config = dict(
    n_layer=15,
    d_model=96,
    n_head=2,
    n_kv_head=1,
    head_dim=32,
    d_mlp=384,
    vocab_size=2527,
    activation='gelu',
    norm='layernorm',
    norm_place='pre',
    norm_eps=1e-05,
    positions='rope',
    rope_base=10000.0,
    rope_fraction=1.0,
    qk_norm=False,
    attn_scale=0.177,
    bias='none',
    tie_embeddings=True,
    parallel_block=True,
    extras=['capped logits'],
    init='uniform',
    init_std_qkv=0.0466,
    init_std_o=0.00852,
    init_std_up=0.0466,
    init_std_down=0.00852,
    optimizer='muon_variant',
    lr=0.00219,
    beta1=0.95,
    weight_decay=0.093,
    lr_head=0.026,
    grad_clip=2.0,
    warmup_steps=200,
    schedule='wsd',
    decay_fraction=0.706,
    decay_shape='linear',
    final_lr_fraction=0.0,
    batch_tokens=16384,
    seq_len=1024,
    doc_mask=True,
    train_tokens=125400000,
    steps=7654,
    dataset='wikipedia_en',
)
Each number is 500 + 50 x the weight over the matrix's rms, rounded and kept within 0 to 999. Layers, rows and columns count from 0. Numbers have three digits each.

# layer 4 MLP down, 96x384, rms 0.118, rows 72-95, columns 96-191
512504445548492459476522506443511473471508529430575513552479536561460437531462454515508514405432555569485502512489493493492560510405568538490532522595514520470474472522461428499535562417554549489597555516500421453575595480548529464640517538589569430498438459455387561520486508478370523513
465514457481562473479532459502518385449520433482562455398413549575444457427467513531479490548507486516493460527539465585562524469556504484458529500480439534560472434474544512524511481512468481484521498596424518542457495537467454496561465569539537493476428501462509484364535514509566571441
513484473509514505428574485568530554492554437477455550484622549542571511555532465446524449508523513428440436505482558557417463498485432407500536563525416597509507554540544440466563495468556400522524470538405566492559517481443502508617547494504504466511500498551576440378460534588503459556
518433421517616515468556446491467568589546483463534463530527448472471582456570502493509481539492403575594509522481483492478562515525509538514462456554451507488499498465508473518378481478500507478486525480513533560441534507502472452447440624531573481561446490436589534517489467483596511460
530591602510494529557501584450513495444522514458613523461427468509467465570434510494488498540423481455569485563514444508497490485543528472497466502491577446460550469535446467426567506505525580549514535466447451467446484417576586511520478574547492498544559574478471524495479541449506592572
606445459564487505508448497543501572609594520503475552522482437405585467523487539507489402357539538498629504484553454436551462542514479537489542432517549554465442547554500472563443465462500452512512474461474483540482445538536437521569542481536523433428431451472600511418417412525486526578
430505448517477523506538440475546546449478471486427563444491468419558563511504489471498514497612521479573520511508467579519517445537467521472553453554383463616476481457541531455492474542573486421542470589484575516469380539522552532464544474333521478508456531513587460472474483502536464534
569454490494506519512511550515496552501460568528543544524496513701485492532474495561507504480498565495535500460528488516412450438505620491479448577466533429475420558452535530512499556540476374500435498520528425523490573511542646407457535578484437549373440473495534462525376440552520511520
504516559547499525471475575485471505647505546452508473466427514563525483470396535466557537424497550466534437483586418514494514496535450497606484448528549482460583473500498510491448515460545587408584608476542484519537465429444544484510575470488440510455536449566473412505443476617507572509
487548464537509488513527486483453510436476474509488489464522553440514541451428481467407414501520600529401399457511517571519435512478486511435431493567537615461474538530514466454476444461583472517477570594445492506564538517499470527454494453574558503525437473531537482427576485511491474503
614610571497500545503466531532556495519489471487541456512423438481529542538495536508619575534603486459603445491507500459468538572552464550433601582548482543559539600466400572508455556494477479542517346426488487465459580498418509553421531383400414555619449684544520560439505409435568509510
497529517559590583491504545485552520455560524489479585525509510375477528505603440550478598470547509526573554510570498487576572421536372563482465510550535430459424443443518536493521521458524422558480473530487495615517517522579507515409531539411476506493524477555478545513491409544579589470
502488454557517435512460555434514494492428407448441584519591399541498506462541523404372508456446470469441553446520478462613532481527392527551538507489449427534467497485428406548457602574492441438396532528502505443548444472518597478586427474555534423492591461499558550504519632417490478457
489581519498472472523466489470520485532458443457468519524468491417463534427571467542506466609451501568576456632434544506531499463469503469535450510519469566556497534481413604450591513585546455535489500480424541461573473504535461511488572436516527553539475468443377543474476541475479371440
468495501529539523565441550529507579438452468543485444530492473545421469450466467475462468515494479547465511580596466527405548470498563494533447485461561505526501375465552422481582514541554428526449396529540457516594491505453478480530494579409579518531528510533438455594453488470511543507
416528455537538422585504505427474536500460438492552475509546547460531446454540553555495466478539430585524559565543525411508553470517457474489523473518442542495538548439448530428510502499495512544413523451531551415417467546497564462448507535580607374422544504482488592532534397460556446478
466523429513541499476617465465512536470517571523532531528533506442435509531621481500510521531528462476441572506505410514493461479507459495528436442521470502599557540550455567484503478531448507471481396519439571451383467587512557567409540515527484498441435513477502511414535438569479556579
508412437499568509452453417540488468508438539544473651483409528448500518524490476523514539512456472465485526504497436496408582512561563494470419477418461489479415536499530437550526595440473559466475553495441448545559437517479537490401578583543485508481502544524478504439472510513444505500
528459472486532556529355507447417570526532559473583501564496474542466541537509547516456520495465391473496530418539572475472483470397573549506496614535608366454484436493477572526441483543521612516498478540468481434516417531428470521523489492512548539596532510537561615600535462478473527476
472432513519581438430443480511505478432476587485521507568472480588481532442525400514502461476455521509489556495411386487428433470527454466448583499439446419452527511468493559468507506541547497548438433528492487531518563463494446517531522491511491456526503455500480457511523635528467435494
498549518443520521474506574544456510512462528546476482535496466523474479537529527458491520559466484473564505414397452500443504521591511460481558600524482487523486466555542494569460556428542380468442419511439526465468450540524459421507488499544496507506528574519546495627369461570518483475
480484408520544510540448514503518524509529584550458558450567408507453419570594462380511484483534506538480554479441484509406410513475466504509503489480550496544477507583509562495434465476569474510517463499500520537559502431534493483514616455447426485509398490503492460469505446483528440464
391409504592529458514478432546486430508429479512491612541479520461457595474533532544594504474455514500470507549419561449416495507572494539414468498543400469507509553500510542547573539456557564563525482503565514529456507477435440470604539582484546488538546502464346526408544563451502549522
466490541478423537479476551548458459419503448443512379598513515540508522450488527539648507536482513447516509493427431514509500535513613473511526421456549547532469535415470413480541614523557435480508446545491529484497522512590465507491509473534539434536395563410580481475555543448440468479